Weights of a small transformer language model.
Size: width 320, 5 heads of 64, vocabulary 8192, 26.5M parameters.
Training: a variant of Adam for these matrices, 472M tokens, 7474 steps.
Each number is 200 + 30 x the weight over the matrix's rms, rounded and kept within 0 to 999. Layers, rows and columns count from 0.

# layer 10 MLP down (transposed), 1280x320, rms 0.097, rows 486-507, columns 160-319
170,230,170,210,177,213,165,173,222,206,164,250,218,275,253,219,258,170,211,148,153,234,267,178,154,179,227,202,171,177,173,172,187,219,217,198,226,158,249,213,210,224,174,230,184,257,203,234,244,159,219,178,242,157,145,227,243,202,177,190,227,206,226,165,242,229,212,240,205,202,195,213,142,220,210,172,229,199,206,244,228,250,129,188,213,211,192,215,171,174,218,215,247,154,253,198,181,216,207,206,204,177,194,187,209,212,162,124,243,177,219,178,154,214,166,217,182,209,205,227,228,214,192,188,224,149,256,185,188,183,223,160,208,153,190,220,266,160,191,204,158,215,127,188,211,197,243,173,200,220,179,127,183,244,140,195,129,201,245,193
163,230,267,196,171,236,218,187,222,209,222,230,179,184,217,223,208,227,221,232,171,209,203,207,190,190,160,195,183,200,213,141,156,210,229,174,202,212,160,165,213,233,229,209,219,192,196,193,180,153,203,196,214,179,205,206,223,265,198,191,197,185,148,191,246,190,206,229,171,259,257,179,230,206,193,212,224,207,231,187,238,186,144,207,215,243,195,209,206,230,167,199,197,181,205,224,158,211,184,172,193,192,262,195,254,149,173,228,186,192,192,182,214,192,202,219,173,196,150,180,239,254,169,219,250,192,182,235,155,217,197,178,205,164,260,164,207,198,211,171,178,214,249,205,151,155,250,158,216,220,178,195,206,195,214,190,199,200,175,187
239,190,204,201,238,208,221,233,203,207,170,213,225,249,178,167,192,214,156,180,165,264,191,217,183,217,164,242,210,205,199,179,156,190,177,246,152,161,208,203,188,197,186,186,173,233,207,247,208,159,253,173,220,228,161,206,174,205,239,266,184,247,207,189,207,202,178,149,177,177,195,166,171,221,205,177,198,213,146,258,234,242,207,204,196,192,184,201,228,169,212,156,209,231,206,208,175,215,213,233,192,168,229,214,219,166,202,227,190,209,186,210,178,190,207,170,178,245,173,233,133,214,179,196,274,183,250,187,193,190,221,185,224,140,205,159,184,192,191,251,248,195,191,206,178,111,214,147,187,181,183,251,177,264,169,206,183,165,219,190
239,198,185,205,153,162,220,206,177,237,271,218,163,206,182,214,266,195,166,187,216,225,171,237,210,154,235,200,186,222,208,194,170,265,208,210,195,142,201,209,189,191,172,201,210,233,248,183,196,223,194,191,187,238,234,193,206,188,178,138,206,187,252,230,192,152,187,217,199,165,202,195,226,175,266,219,196,228,157,170,200,221,217,221,190,232,242,174,188,243,206,244,174,210,191,257,187,160,252,218,235,259,197,226,267,194,257,130,211,191,208,230,252,242,202,162,167,153,262,213,168,182,186,253,202,198,226,247,184,202,251,214,257,183,150,222,281,208,186,206,183,239,154,174,175,213,181,217,268,202,201,183,208,149,220,178,180,200,178,201
170,221,172,176,264,236,217,212,206,216,224,160,186,170,197,170,163,176,175,224,193,217,221,177,177,225,207,155,127,231,198,194,144,174,192,195,170,217,127,196,168,171,187,179,232,191,198,223,166,183,182,195,208,265,211,220,151,190,194,212,192,222,225,221,177,221,190,156,215,159,179,197,155,206,199,237,204,229,193,235,220,207,159,224,159,180,239,186,168,171,201,201,179,265,191,231,225,186,182,164,201,198,224,192,210,174,189,243,258,206,219,254,220,211,199,213,208,191,200,209,223,207,186,244,251,206,171,213,228,173,220,203,215,251,178,186,165,180,161,220,179,225,213,240,193,226,177,142,128,205,205,216,181,227,202,215,168,149,172,236
223,219,180,202,202,185,197,215,205,188,189,226,199,211,222,156,166,185,223,206,163,198,126,196,183,157,248,234,176,255,222,177,198,241,226,192,211,171,197,200,185,188,205,227,204,220,168,223,199,180,201,197,170,188,220,216,222,196,156,178,188,202,237,162,186,228,188,212,184,188,220,216,201,179,212,194,186,219,226,207,205,153,182,172,226,245,198,211,195,173,195,177,182,174,207,169,232,148,174,186,205,156,262,200,239,201,225,187,214,193,260,168,177,191,164,211,244,201,234,195,195,163,207,150,215,184,182,230,234,204,231,201,256,203,199,190,191,215,161,202,183,206,189,172,182,197,254,209,209,214,229,202,193,165,219,185,181,238,111,199
209,169,223,190,227,214,210,199,226,228,215,151,116,181,196,216,201,208,218,210,199,170,197,198,195,174,193,201,199,232,197,269,133,182,216,255,223,236,196,240,196,162,176,227,214,238,187,198,243,226,186,201,239,200,181,250,180,194,190,238,210,210,182,201,205,168,243,224,218,238,181,242,241,183,152,150,224,179,213,271,196,124,165,169,170,174,171,215,167,196,242,235,177,204,185,241,246,180,248,230,193,227,188,181,184,173,205,217,251,222,202,165,182,199,244,161,179,187,156,175,240,226,173,218,117,234,183,208,165,156,177,163,264,211,143,186,218,221,183,176,258,230,185,232,184,277,192,206,209,230,176,207,288,227,170,183,187,241,174,183
193,177,173,183,183,214,185,179,218,175,226,208,245,197,207,208,185,153,186,225,193,162,187,218,190,220,207,203,206,179,201,209,246,200,248,179,233,204,251,213,217,199,249,177,151,187,124,206,199,189,227,248,162,199,159,225,233,213,176,202,199,170,150,226,173,247,145,230,166,233,276,189,198,169,234,122,164,210,202,183,161,201,145,190,198,145,235,178,167,197,171,212,171,208,206,225,227,205,140,233,147,194,140,180,191,189,210,218,231,221,217,159,162,178,215,224,226,161,211,214,206,183,177,214,220,238,166,215,192,184,196,173,198,215,159,186,149,213,157,233,225,229,135,225,169,154,176,206,225,191,146,149,161,187,233,142,257,138,154,151
197,199,227,167,175,195,157,162,207,214,161,171,205,177,256,163,186,240,205,222,218,203,187,203,166,212,187,230,212,251,240,202,255,165,195,245,259,197,250,217,168,207,171,249,219,229,209,201,190,207,237,210,196,202,182,171,200,145,171,156,194,221,238,184,167,184,141,238,181,248,234,238,219,215,240,136,183,263,230,221,207,237,186,206,222,216,161,202,212,177,168,194,177,226,234,140,194,161,258,190,218,182,274,202,204,241,197,237,212,186,232,189,184,176,244,166,211,169,213,192,185,224,158,149,213,208,202,225,250,149,209,167,220,172,210,183,219,219,195,228,231,176,243,205,174,219,293,187,217,229,202,182,181,172,153,209,229,202,170,208
197,187,214,198,202,216,155,178,217,232,221,192,175,218,231,141,139,183,197,170,161,230,192,219,189,229,217,180,188,190,228,150,193,172,195,207,199,187,178,171,166,213,207,179,159,172,195,210,194,207,182,218,207,255,190,195,217,219,166,218,202,205,222,187,210,195,180,204,194,233,127,205,198,174,221,160,200,201,255,227,193,213,194,248,214,183,205,233,210,179,211,237,183,207,199,227,209,202,194,214,226,200,230,168,207,266,140,224,181,200,198,156,197,217,277,195,159,192,224,155,204,219,280,208,237,194,202,202,184,165,225,260,204,193,198,238,213,179,249,235,160,146,196,191,193,152,152,207,233,241,212,160,182,196,214,185,194,223,170,202
236,203,254,203,217,207,220,191,213,143,158,182,211,208,225,256,209,200,186,167,207,183,185,180,247,228,252,188,196,182,166,158,269,180,237,172,182,172,233,169,191,180,160,215,209,247,198,180,205,220,201,233,212,237,211,232,222,177,185,234,224,147,207,233,167,177,165,195,166,218,174,280,217,197,195,162,165,232,198,208,152,182,157,224,147,166,189,166,170,169,227,212,197,223,176,232,164,156,201,209,198,179,165,193,211,168,213,193,156,217,183,240,208,207,240,218,204,178,149,203,218,195,244,213,250,185,168,251,193,212,234,197,199,191,193,252,205,219,276,191,168,227,202,179,212,185,180,189,131,223,263,183,225,177,234,194,194,190,194,243
210,220,182,249,167,195,172,213,209,204,194,200,227,176,208,221,175,183,201,207,223,150,224,183,143,219,208,200,240,157,192,243,165,246,203,186,178,240,122,205,210,177,238,164,217,208,195,145,153,156,162,234,171,170,198,217,165,210,170,226,177,179,191,243,218,229,132,212,220,205,229,221,182,175,227,257,166,173,144,188,161,213,170,211,173,165,222,177,199,219,223,205,210,201,185,190,197,221,183,182,240,203,189,180,195,163,165,163,190,225,144,212,171,228,198,242,158,220,150,220,262,249,202,186,227,177,159,211,216,210,263,243,203,205,200,125,206,184,231,186,170,189,195,191,156,150,184,207,217,203,189,249,218,195,237,126,268,260,195,196
192,166,201,154,259,190,168,241,216,191,157,214,158,168,246,234,224,194,160,199,246,210,238,157,224,191,176,220,201,211,182,243,213,184,259,195,192,264,157,204,198,215,226,170,193,243,248,215,164,188,163,174,170,188,222,168,128,240,194,237,199,182,163,249,174,162,164,184,191,185,187,214,170,171,222,171,185,223,185,203,164,228,221,232,160,179,193,176,198,245,233,188,211,203,243,201,176,218,231,203,206,285,196,188,193,191,183,166,179,208,118,167,236,186,261,228,160,225,225,227,204,175,223,159,182,189,215,242,216,193,177,204,239,252,159,214,198,204,217,238,255,239,213,181,231,199,178,216,200,231,150,238,173,184,177,202,164,210,176,181
200,230,219,167,225,155,136,225,206,148,131,256,203,209,169,222,236,206,209,181,158,157,140,246,159,191,211,150,193,176,198,211,194,248,244,194,179,222,268,198,185,186,163,255,162,217,194,179,197,199,224,133,229,232,129,196,227,159,217,165,227,185,240,180,189,184,181,212,205,220,257,245,203,202,227,237,180,216,237,168,207,210,204,201,213,206,213,178,195,240,193,151,141,217,175,205,224,174,189,156,276,175,165,214,181,187,210,159,216,217,197,206,209,198,194,226,197,245,217,228,226,194,206,209,221,216,281,186,195,163,239,135,174,189,212,185,205,188,198,161,212,202,190,215,212,200,164,173,186,260,169,191,202,209,159,218,228,241,201,203
211,212,202,212,199,172,136,121,196,260,188,174,238,240,202,198,197,165,184,219,225,221,238,203,199,160,152,188,213,207,250,174,166,182,242,231,199,284,151,187,179,169,152,252,187,226,145,159,243,245,188,220,172,184,193,248,257,201,240,196,207,276,165,164,238,191,207,246,150,227,132,182,164,178,210,234,252,162,261,207,188,213,158,220,217,255,177,213,231,182,239,170,202,209,156,247,208,163,252,166,258,174,195,226,149,217,216,228,185,191,218,194,185,197,170,221,210,191,216,220,153,187,191,249,197,273,217,132,255,232,207,177,218,183,181,227,194,214,213,216,185,187,130,166,205,225,191,237,199,204,223,175,238,170,195,159,202,209,239,167
184,193,165,208,199,200,224,146,174,220,210,199,226,206,196,202,180,194,223,205,196,209,217,193,199,196,218,264,175,238,182,226,227,163,155,178,201,207,167,278,171,220,214,173,182,176,219,225,221,221,168,170,174,138,189,244,221,223,202,227,166,156,167,205,220,188,225,204,168,252,216,137,182,185,187,224,215,178,225,223,178,233,185,179,238,196,230,191,225,221,180,173,211,129,238,251,156,149,198,251,233,174,250,218,185,172,205,178,171,234,221,232,165,251,222,211,235,179,209,184,234,211,225,153,193,213,221,168,164,169,164,212,231,187,204,211,192,246,164,226,229,194,193,201,165,248,144,201,172,178,173,203,263,198,200,211,210,221,217,245
226,229,200,170,231,238,237,193,194,236,203,151,172,180,249,188,207,191,197,196,162,179,193,235,215,185,251,209,203,212,205,202,212,193,176,172,177,201,227,179,209,203,218,207,194,189,174,216,232,215,213,203,224,170,249,235,200,137,177,186,183,178,173,214,193,207,260,208,230,189,221,154,256,201,270,137,222,221,201,204,203,203,171,196,257,219,191,207,165,197,254,194,213,190,219,174,268,187,208,197,178,215,216,164,204,202,203,221,243,195,238,225,165,210,230,158,195,178,181,154,195,221,211,198,222,174,219,171,255,130,217,186,260,174,157,195,191,228,257,202,247,162,221,227,203,159,185,214,196,231,218,198,190,238,203,187,221,214,271,236
202,169,203,195,113,196,193,211,176,185,210,157,180,229,207,179,187,180,209,219,182,206,243,251,208,205,201,193,197,184,214,107,257,165,148,223,161,195,167,206,212,186,205,164,215,184,242,219,175,117,194,191,129,197,163,156,209,212,245,201,151,206,188,166,171,246,200,203,196,283,229,242,194,144,212,218,176,254,202,197,172,242,224,166,190,223,177,208,211,140,192,202,196,191,266,207,216,239,211,166,183,183,222,203,219,205,164,206,192,196,205,237,234,212,169,208,235,189,172,180,212,213,243,185,226,202,215,146,195,206,207,263,186,193,208,199,153,213,204,225,147,188,215,261,185,198,193,207,224,210,150,221,177,203,206,190,190,186,162,231
184,163,152,222,188,176,225,213,214,174,241,157,211,256,126,199,144,213,237,177,268,208,193,188,186,201,192,212,243,129,166,263,204,193,191,227,175,194,192,227,194,189,198,228,176,197,217,172,200,181,145,161,204,189,215,181,211,185,188,212,200,185,224,231,206,187,232,203,192,198,206,204,164,178,189,228,177,187,219,235,238,200,180,150,192,222,191,222,169,218,176,171,181,204,203,213,235,175,251,184,199,225,228,226,208,197,224,206,156,129,107,221,169,127,215,210,199,192,182,221,203,195,223,211,247,239,246,281,205,239,191,235,205,197,246,206,203,171,186,183,177,203,178,199,198,215,202,196,211,208,208,228,223,179,239,210,230,185,214,202
181,190,223,173,154,228,245,120,208,241,194,202,224,197,219,231,231,208,204,194,220,245,235,146,257,230,218,156,177,185,219,209,178,183,218,243,225,233,219,202,180,230,211,216,255,143,200,206,253,177,222,177,231,199,168,233,176,187,188,183,185,186,185,255,203,217,139,210,206,206,192,228,252,218,217,159,171,199,151,184,131,200,198,220,203,212,206,151,203,196,187,218,193,228,205,214,199,170,216,159,222,173,169,206,205,201,208,159,211,253,228,201,219,246,170,130,210,238,204,147,189,190,213,150,163,223,245,216,191,205,208,170,180,268,249,214,226,152,201,217,259,228,186,135,237,188,246,182,253,199,205,228,199,188,172,204,221,216,201,275
203,198,239,209,218,185,227,272,196,179,192,145,236,229,142,185,230,262,227,208,193,221,215,242,233,242,186,219,168,239,138,277,200,187,149,206,186,212,159,140,170,156,207,207,183,204,203,174,124,196,233,221,141,173,219,224,157,140,166,173,156,157,192,173,185,163,184,235,115,274,204,214,179,166,170,143,212,176,186,205,201,158,194,197,170,175,260,212,218,228,159,197,205,245,206,186,220,224,258,193,179,238,212,202,204,231,237,161,205,164,206,210,179,224,165,174,208,198,180,133,229,250,180,197,208,178,213,271,160,191,233,226,155,152,222,141,194,235,178,209,210,204,211,202,177,201,188,204,252,177,228,181,196,200,207,223,194,167,178,169
235,159,192,192,212,217,155,211,150,192,194,242,214,245,213,232,221,225,183,230,185,176,214,242,172,226,187,181,213,228,167,190,188,206,257,189,210,180,161,209,175,246,220,160,199,204,182,226,176,220,150,154,227,186,200,158,199,244,168,167,213,178,217,161,182,213,212,181,219,190,216,151,174,184,215,224,153,183,205,235,195,230,213,195,264,228,232,160,216,232,227,227,247,176,198,253,194,213,231,239,203,161,193,234,228,203,246,232,156,240,189,181,199,246,164,134,167,193,159,155,207,209,158,207,237,144,168,135,216,225,217,227,203,163,224,188,244,213,187,178,170,123,207,230,187,243,194,163,238,142,220,229,199,192,211,178,212,179,231,193
# layer 10 MLP up, 1280x320, rms 0.102, rows 487-508, columns 160-319
169,198,146,135,201,218,162,204,175,241,180,182,245,253,164,158,205,156,202,189,173,191,270,194,233,222,204,156,232,209,187,206,218,235,249,217,195,234,178,217,204,173,206,241,191,156,230,228,259,220,251,221,218,228,154,190,227,222,246,236,208,193,215,238,228,194,223,202,184,194,139,213,220,217,207,256,181,177,186,187,206,187,242,216,242,194,191,205,164,167,212,205,242,218,158,189,223,211,196,255,246,250,203,228,194,177,165,180,223,220,212,216,223,208,242,238,283,127,183,223,271,151,203,228,186,172,197,229,248,175,136,218,171,247,190,236,186,202,257,252,198,225,139,159,238,168,136,207,214,184,161,209,224,232,205,172,237,143,199,173
186,173,169,159,176,235,197,154,155,211,134,188,264,246,208,187,216,170,216,169,142,184,235,101,158,134,120,199,187,192,198,182,165,202,174,166,189,195,173,208,241,231,194,147,154,190,191,241,233,204,167,173,185,196,203,236,179,260,156,201,194,202,188,245,255,179,210,196,272,165,213,206,233,219,201,248,264,197,171,197,195,99,252,220,172,183,185,164,233,224,206,230,184,186,212,237,155,227,230,214,181,209,205,194,201,164,180,171,219,208,186,167,164,181,206,212,179,186,148,242,230,232,194,231,217,168,216,200,164,195,168,226,149,214,192,202,196,191,178,178,189,193,192,167,215,142,220,139,205,244,180,229,199,227,206,234,198,176,205,218
214,167,171,186,211,211,195,237,224,207,178,214,198,223,206,270,202,200,183,204,182,207,210,162,183,215,170,239,199,209,211,176,170,194,270,247,189,189,120,205,159,224,192,178,154,219,212,163,184,196,187,185,234,203,195,220,239,150,211,171,240,147,244,175,234,221,169,220,203,218,246,196,240,282,265,163,197,219,209,184,154,228,172,169,197,194,220,265,220,247,227,185,238,168,180,215,193,206,247,195,189,195,209,180,186,219,161,252,190,205,216,163,192,197,206,190,148,181,238,184,197,201,149,200,147,220,190,238,195,237,228,253,230,253,241,200,182,165,168,146,187,268,185,172,175,217,151,201,202,152,240,131,229,201,196,214,146,186,162,214
163,160,191,183,156,131,196,177,167,205,233,166,201,137,194,196,248,209,208,238,204,194,204,174,226,158,186,170,161,242,196,202,234,135,195,242,190,198,236,201,249,158,167,214,202,238,141,211,224,203,250,220,243,158,150,187,195,203,213,164,203,236,196,208,198,247,226,187,241,230,177,191,160,189,206,183,196,220,178,160,181,272,195,196,157,179,215,171,177,233,206,214,231,237,194,217,236,212,245,206,207,231,227,229,241,162,228,213,227,224,194,212,205,175,164,224,214,205,187,214,196,178,173,139,190,181,191,205,183,239,215,156,232,237,218,177,194,237,194,179,223,182,186,223,191,216,223,222,216,154,194,237,171,215,233,201,186,224,219,201
218,149,197,214,213,168,231,226,218,210,219,148,232,184,220,191,220,192,182,203,181,236,257,183,242,209,189,228,237,205,202,199,186,227,242,177,175,240,227,194,235,221,249,182,136,170,185,260,215,232,213,214,238,235,177,193,156,183,221,183,259,165,172,223,174,226,209,239,215,166,220,180,242,221,175,237,215,178,173,153,197,189,152,254,174,235,212,175,207,180,204,234,206,257,207,223,167,191,215,228,192,192,163,220,212,223,231,182,186,232,229,202,242,179,167,184,215,209,176,210,244,237,195,193,183,153,213,163,223,151,195,202,209,193,181,212,184,186,224,209,214,231,203,198,174,194,163,167,185,175,183,210,201,210,206,188,219,184,186,173
167,175,187,191,187,185,218,231,221,238,202,221,259,191,178,215,198,200,236,236,221,188,211,177,200,201,213,199,162,205,133,156,184,208,201,210,188,208,218,188,161,277,224,212,225,240,162,186,176,214,252,201,212,193,142,205,177,216,209,177,165,162,156,194,218,175,235,189,235,202,249,188,174,197,223,96,153,211,195,185,194,228,143,227,228,219,208,218,243,208,154,234,182,184,246,233,221,212,244,210,245,177,190,191,217,204,126,229,215,193,196,227,209,163,246,231,188,235,169,232,215,204,179,155,186,177,162,212,224,246,164,202,188,192,179,187,206,205,177,212,168,158,246,233,180,202,167,123,184,192,194,194,152,175,207,130,192,216,200,206
172,205,197,171,141,230,233,249,194,191,269,212,242,181,250,232,158,175,147,223,175,206,224,277,149,146,219,170,252,132,158,237,225,142,235,168,188,192,149,168,184,253,233,207,260,185,164,172,209,203,216,218,177,169,189,238,225,171,222,214,189,188,205,236,227,244,140,174,255,189,221,175,180,210,193,153,211,221,147,174,155,228,176,163,216,191,192,166,156,208,216,177,207,174,183,155,164,226,209,202,188,243,131,170,225,177,166,234,154,204,166,192,169,133,257,233,194,218,190,259,214,222,213,194,223,240,145,200,212,173,199,208,145,203,134,181,167,211,208,209,185,188,151,207,153,188,196,210,206,199,174,147,202,141,190,202,254,185,154,200
235,174,197,190,296,204,222,247,220,212,213,220,226,239,150,212,193,209,176,234,185,155,257,175,214,218,203,156,203,163,218,186,169,235,211,177,155,255,194,210,180,180,200,160,174,158,212,238,221,189,183,222,222,206,174,192,176,233,232,185,240,136,189,229,188,195,228,218,154,166,201,194,217,213,206,227,235,162,117,199,206,159,224,192,203,141,230,198,189,191,193,211,194,146,157,188,236,258,136,157,176,193,166,195,187,192,213,177,191,191,199,184,210,197,167,251,232,172,237,239,257,249,185,229,155,167,208,218,169,261,196,202,191,242,226,192,223,180,230,172,182,227,203,195,149,249,99,197,175,234,218,216,227,203,197,177,177,198,222,150
201,162,187,190,188,179,188,199,196,207,200,185,206,206,189,231,190,212,186,227,209,252,263,193,173,174,145,203,150,209,188,201,170,246,174,209,190,207,177,174,201,262,231,209,209,212,208,169,172,209,252,226,173,191,209,196,201,203,180,204,187,206,218,191,195,205,157,193,209,242,222,188,170,143,206,199,228,195,217,180,255,205,201,227,236,252,239,230,200,273,200,166,234,227,173,205,223,218,208,176,218,162,205,234,211,153,227,221,260,237,223,187,199,226,215,259,236,183,192,226,176,151,186,204,246,150,203,151,213,198,210,178,186,198,198,199,183,255,218,178,179,200,193,200,204,186,191,169,213,180,196,160,136,214,247,179,167,169,199,182
200,220,187,231,222,212,233,170,204,164,157,161,165,211,177,160,166,176,234,190,129,187,227,204,149,133,171,260,192,184,105,169,162,180,185,131,204,209,251,209,179,210,193,224,154,227,162,248,124,175,137,227,208,202,207,258,176,234,161,203,194,195,230,178,239,226,200,242,209,199,218,157,217,234,187,223,176,214,155,211,164,207,193,170,156,196,216,234,153,235,169,178,197,207,185,200,201,207,173,182,214,172,156,179,261,161,203,246,191,196,247,197,212,203,222,145,218,175,198,177,189,244,174,243,156,258,206,219,170,231,178,236,187,212,194,209,179,183,185,197,201,191,157,227,209,196,192,179,138,163,214,228,163,183,191,224,196,177,219,238
211,133,208,216,246,212,170,143,211,230,178,201,168,222,237,171,194,165,194,185,231,173,216,243,247,168,248,221,192,247,167,215,242,230,188,185,202,200,230,177,180,210,137,220,172,197,155,224,218,199,207,193,178,211,148,217,238,216,229,217,204,220,247,221,198,172,176,221,205,127,198,176,188,247,148,149,233,189,251,213,181,160,212,164,230,179,175,188,140,187,182,244,151,217,219,193,206,236,245,230,205,266,197,198,196,221,252,165,191,186,226,217,197,231,228,180,199,276,190,200,216,199,131,192,194,175,157,201,193,172,217,257,193,192,214,233,189,209,191,220,193,154,174,190,209,226,196,165,167,218,225,153,182,239,223,237,184,180,193,229
182,200,223,232,198,201,210,165,172,199,215,213,213,244,206,181,255,175,240,234,138,214,148,256,218,188,245,166,183,173,168,200,137,172,183,155,160,181,224,209,152,172,163,204,189,189,221,223,141,266,179,262,241,199,220,218,274,165,231,228,202,205,235,145,196,249,241,200,224,204,233,176,221,159,209,229,148,210,219,190,162,195,164,160,212,172,204,256,218,169,245,221,153,186,166,211,246,216,171,188,185,165,203,222,164,194,192,232,218,190,204,222,196,242,169,224,196,153,201,195,128,265,215,243,206,248,220,175,178,162,204,171,192,231,191,288,203,227,209,193,185,175,165,198,196,178,225,208,200,195,258,166,262,210,222,200,252,213,200,226
191,212,176,135,191,247,205,199,216,197,220,239,238,184,235,226,209,168,219,190,190,289,206,224,229,209,225,203,173,168,174,222,217,174,173,105,199,202,99,245,192,198,258,160,231,200,209,197,201,202,187,190,224,222,195,238,167,175,176,258,213,148,143,227,240,169,165,171,257,232,211,211,219,191,183,208,194,224,204,181,225,208,168,176,160,230,190,191,179,199,199,161,153,185,265,207,210,212,225,233,203,181,175,188,184,203,132,217,279,195,171,223,209,219,195,185,251,150,188,161,199,251,188,127,182,171,137,148,161,178,171,263,208,169,210,186,144,194,197,265,211,185,213,201,196,154,202,132,210,201,231,132,201,194,129,165,167,181,141,223
180,187,236,148,182,218,232,192,189,222,179,202,235,161,205,261,206,204,194,214,231,263,186,204,186,174,132,153,213,246,172,182,221,163,222,169,188,191,226,179,169,190,220,217,198,183,173,208,179,224,162,207,183,230,200,181,191,181,192,173,242,146,182,213,201,209,173,242,223,181,194,233,236,244,178,203,211,207,201,159,164,169,161,203,167,209,246,193,213,209,171,176,180,208,184,185,179,147,161,181,267,173,234,159,199,199,156,259,184,210,211,164,226,157,216,253,228,166,239,170,211,153,207,189,228,188,208,272,165,176,206,179,163,171,136,235,195,228,230,179,251,205,169,286,192,197,212,180,200,201,196,190,212,195,200,212,228,211,175,198
191,187,231,185,131,192,179,265,190,227,139,201,202,192,175,242,202,163,212,205,217,220,226,225,244,200,175,193,183,190,205,174,183,224,245,161,230,183,183,148,174,246,161,155,177,179,176,166,171,184,215,237,134,170,194,207,247,225,251,216,184,219,177,211,208,201,202,185,183,207,258,160,235,167,173,172,191,230,157,147,202,173,222,210,142,232,234,190,212,221,182,274,223,253,207,195,218,222,227,153,228,207,177,228,183,224,203,167,180,236,162,236,165,194,200,219,249,156,219,217,229,127,171,223,212,168,220,205,184,194,156,203,136,257,142,202,167,243,175,182,210,162,241,225,169,188,162,166,135,205,211,155,198,260,225,193,203,171,210,221
194,141,194,227,218,155,188,180,136,181,185,274,215,236,148,201,196,209,215,214,203,166,151,165,162,249,148,230,226,207,212,186,229,202,221,231,188,246,174,184,182,181,233,169,245,167,243,178,196,178,271,154,192,196,159,170,195,218,235,197,241,219,235,199,240,160,212,202,230,232,216,225,146,197,172,259,178,203,155,160,214,216,183,212,148,209,188,179,219,159,162,252,167,207,218,178,200,227,206,221,200,200,204,228,204,150,190,166,177,204,198,220,216,207,225,175,191,226,212,280,183,256,163,217,213,180,178,213,164,251,228,188,171,192,248,185,191,182,173,210,146,213,191,200,218,219,206,152,170,201,171,185,236,203,232,165,194,222,151,131
192,218,208,182,265,174,181,239,206,221,183,225,189,232,234,225,212,233,169,212,179,147,218,213,180,158,239,245,213,207,174,210,215,228,169,207,212,186,214,188,224,236,217,167,223,208,182,190,222,237,191,212,239,189,237,297,152,207,182,175,215,142,133,180,244,221,206,213,247,189,202,198,209,238,158,188,218,222,166,172,251,245,163,218,186,228,173,228,217,224,178,211,163,196,187,183,167,213,196,207,173,235,222,176,251,195,211,185,182,205,182,157,230,132,215,215,177,209,197,180,252,221,176,270,165,212,202,226,175,210,127,183,179,207,205,185,210,223,195,203,246,179,208,202,153,211,247,219,255,196,144,227,197,240,182,174,185,239,251,151
167,241,233,190,178,212,194,172,186,194,196,217,170,193,181,175,228,229,195,239,222,185,240,180,276,171,243,233,155,164,191,213,164,178,217,213,204,206,237,195,207,226,168,167,206,190,225,164,201,208,175,226,228,147,245,204,207,198,181,209,199,208,206,174,195,226,218,184,215,166,240,208,240,194,207,166,206,248,206,182,240,226,202,210,162,241,200,203,233,211,185,166,199,194,170,189,158,164,188,179,229,190,205,248,203,169,207,228,203,197,234,201,238,208,147,198,175,198,200,217,168,161,141,171,186,226,189,221,224,193,215,150,234,144,216,228,180,185,248,245,240,162,205,217,186,209,190,227,172,163,211,239,199,198,207,150,138,147,197,233
165,170,210,191,235,218,155,216,224,221,201,238,217,172,183,202,235,193,152,211,222,223,237,155,202,265,240,207,185,202,218,153,174,200,210,220,131,175,207,202,207,234,201,207,227,200,205,148,217,166,197,164,190,208,201,217,197,179,235,162,224,203,184,224,196,184,194,178,194,134,102,152,191,273,209,135,159,235,142,160,286,169,208,233,248,205,219,179,189,224,175,188,243,234,148,155,175,181,212,198,244,244,154,224,262,148,170,218,254,183,268,172,227,186,223,199,187,200,195,165,182,213,196,211,190,239,180,190,200,269,179,135,216,237,231,174,171,171,182,217,227,248,170,184,257,242,166,173,191,248,222,253,253,198,220,144,170,225,167,191
194,116,225,238,210,221,139,166,175,177,207,223,198,211,209,212,220,143,209,266,216,154,118,182,173,176,189,198,240,182,175,189,185,169,264,172,174,214,247,233,143,207,214,188,212,193,166,150,253,195,199,180,208,189,184,166,184,153,211,153,227,169,215,228,221,216,158,145,192,225,257,153,273,276,287,261,171,236,167,253,149,207,179,215,244,207,182,182,260,242,248,253,187,181,227,217,232,188,189,212,229,176,183,204,201,170,179,199,198,222,167,159,163,202,217,269,210,213,193,252,212,210,194,220,230,254,169,192,214,169,185,172,234,263,196,186,211,195,262,206,202,248,162,166,178,210,219,196,220,147,188,154,201,118,237,178,195,222,196,143
174,180,180,244,244,215,186,185,216,267,102,203,196,221,174,169,206,229,209,241,178,230,157,208,181,193,257,252,204,167,206,195,210,172,208,191,194,184,176,205,205,209,186,201,208,226,185,196,156,213,182,238,195,171,144,163,251,247,193,173,176,206,239,186,212,195,164,194,246,234,173,209,226,188,173,245,195,129,156,256,146,210,162,251,173,223,226,258,199,184,190,209,152,231,202,182,208,244,260,257,214,229,184,173,189,222,188,234,130,207,208,223,177,205,234,186,212,230,216,221,215,188,147,209,131,198,144,169,272,219,158,143,220,156,254,186,190,155,194,197,150,216,164,231,197,209,200,190,208,197,219,176,165,177,234,203,147,210,161,147
187,149,155,153,209,173,203,202,166,234,227,173,190,203,209,195,227,204,177,212,176,203,207,158,195,177,234,193,197,191,205,194,208,147,162,227,224,163,198,186,217,145,148,202,229,224,219,216,165,230,235,220,199,154,234,199,251,206,162,208,188,171,233,153,186,258,202,149,236,168,175,217,216,197,205,156,219,245,191,184,221,144,218,208,210,177,240,189,244,230,141,213,147,140,256,224,175,220,180,227,193,206,158,158,181,201,187,190,216,229,211,201,179,170,183,231,257,246,172,203,191,279,196,268,195,183,179,161,187,250,191,188,195,195,227,246,209,226,175,179,180,183,231,219,176,216,174,140,207,208,182,173,196,232,192,248,179,179,179,189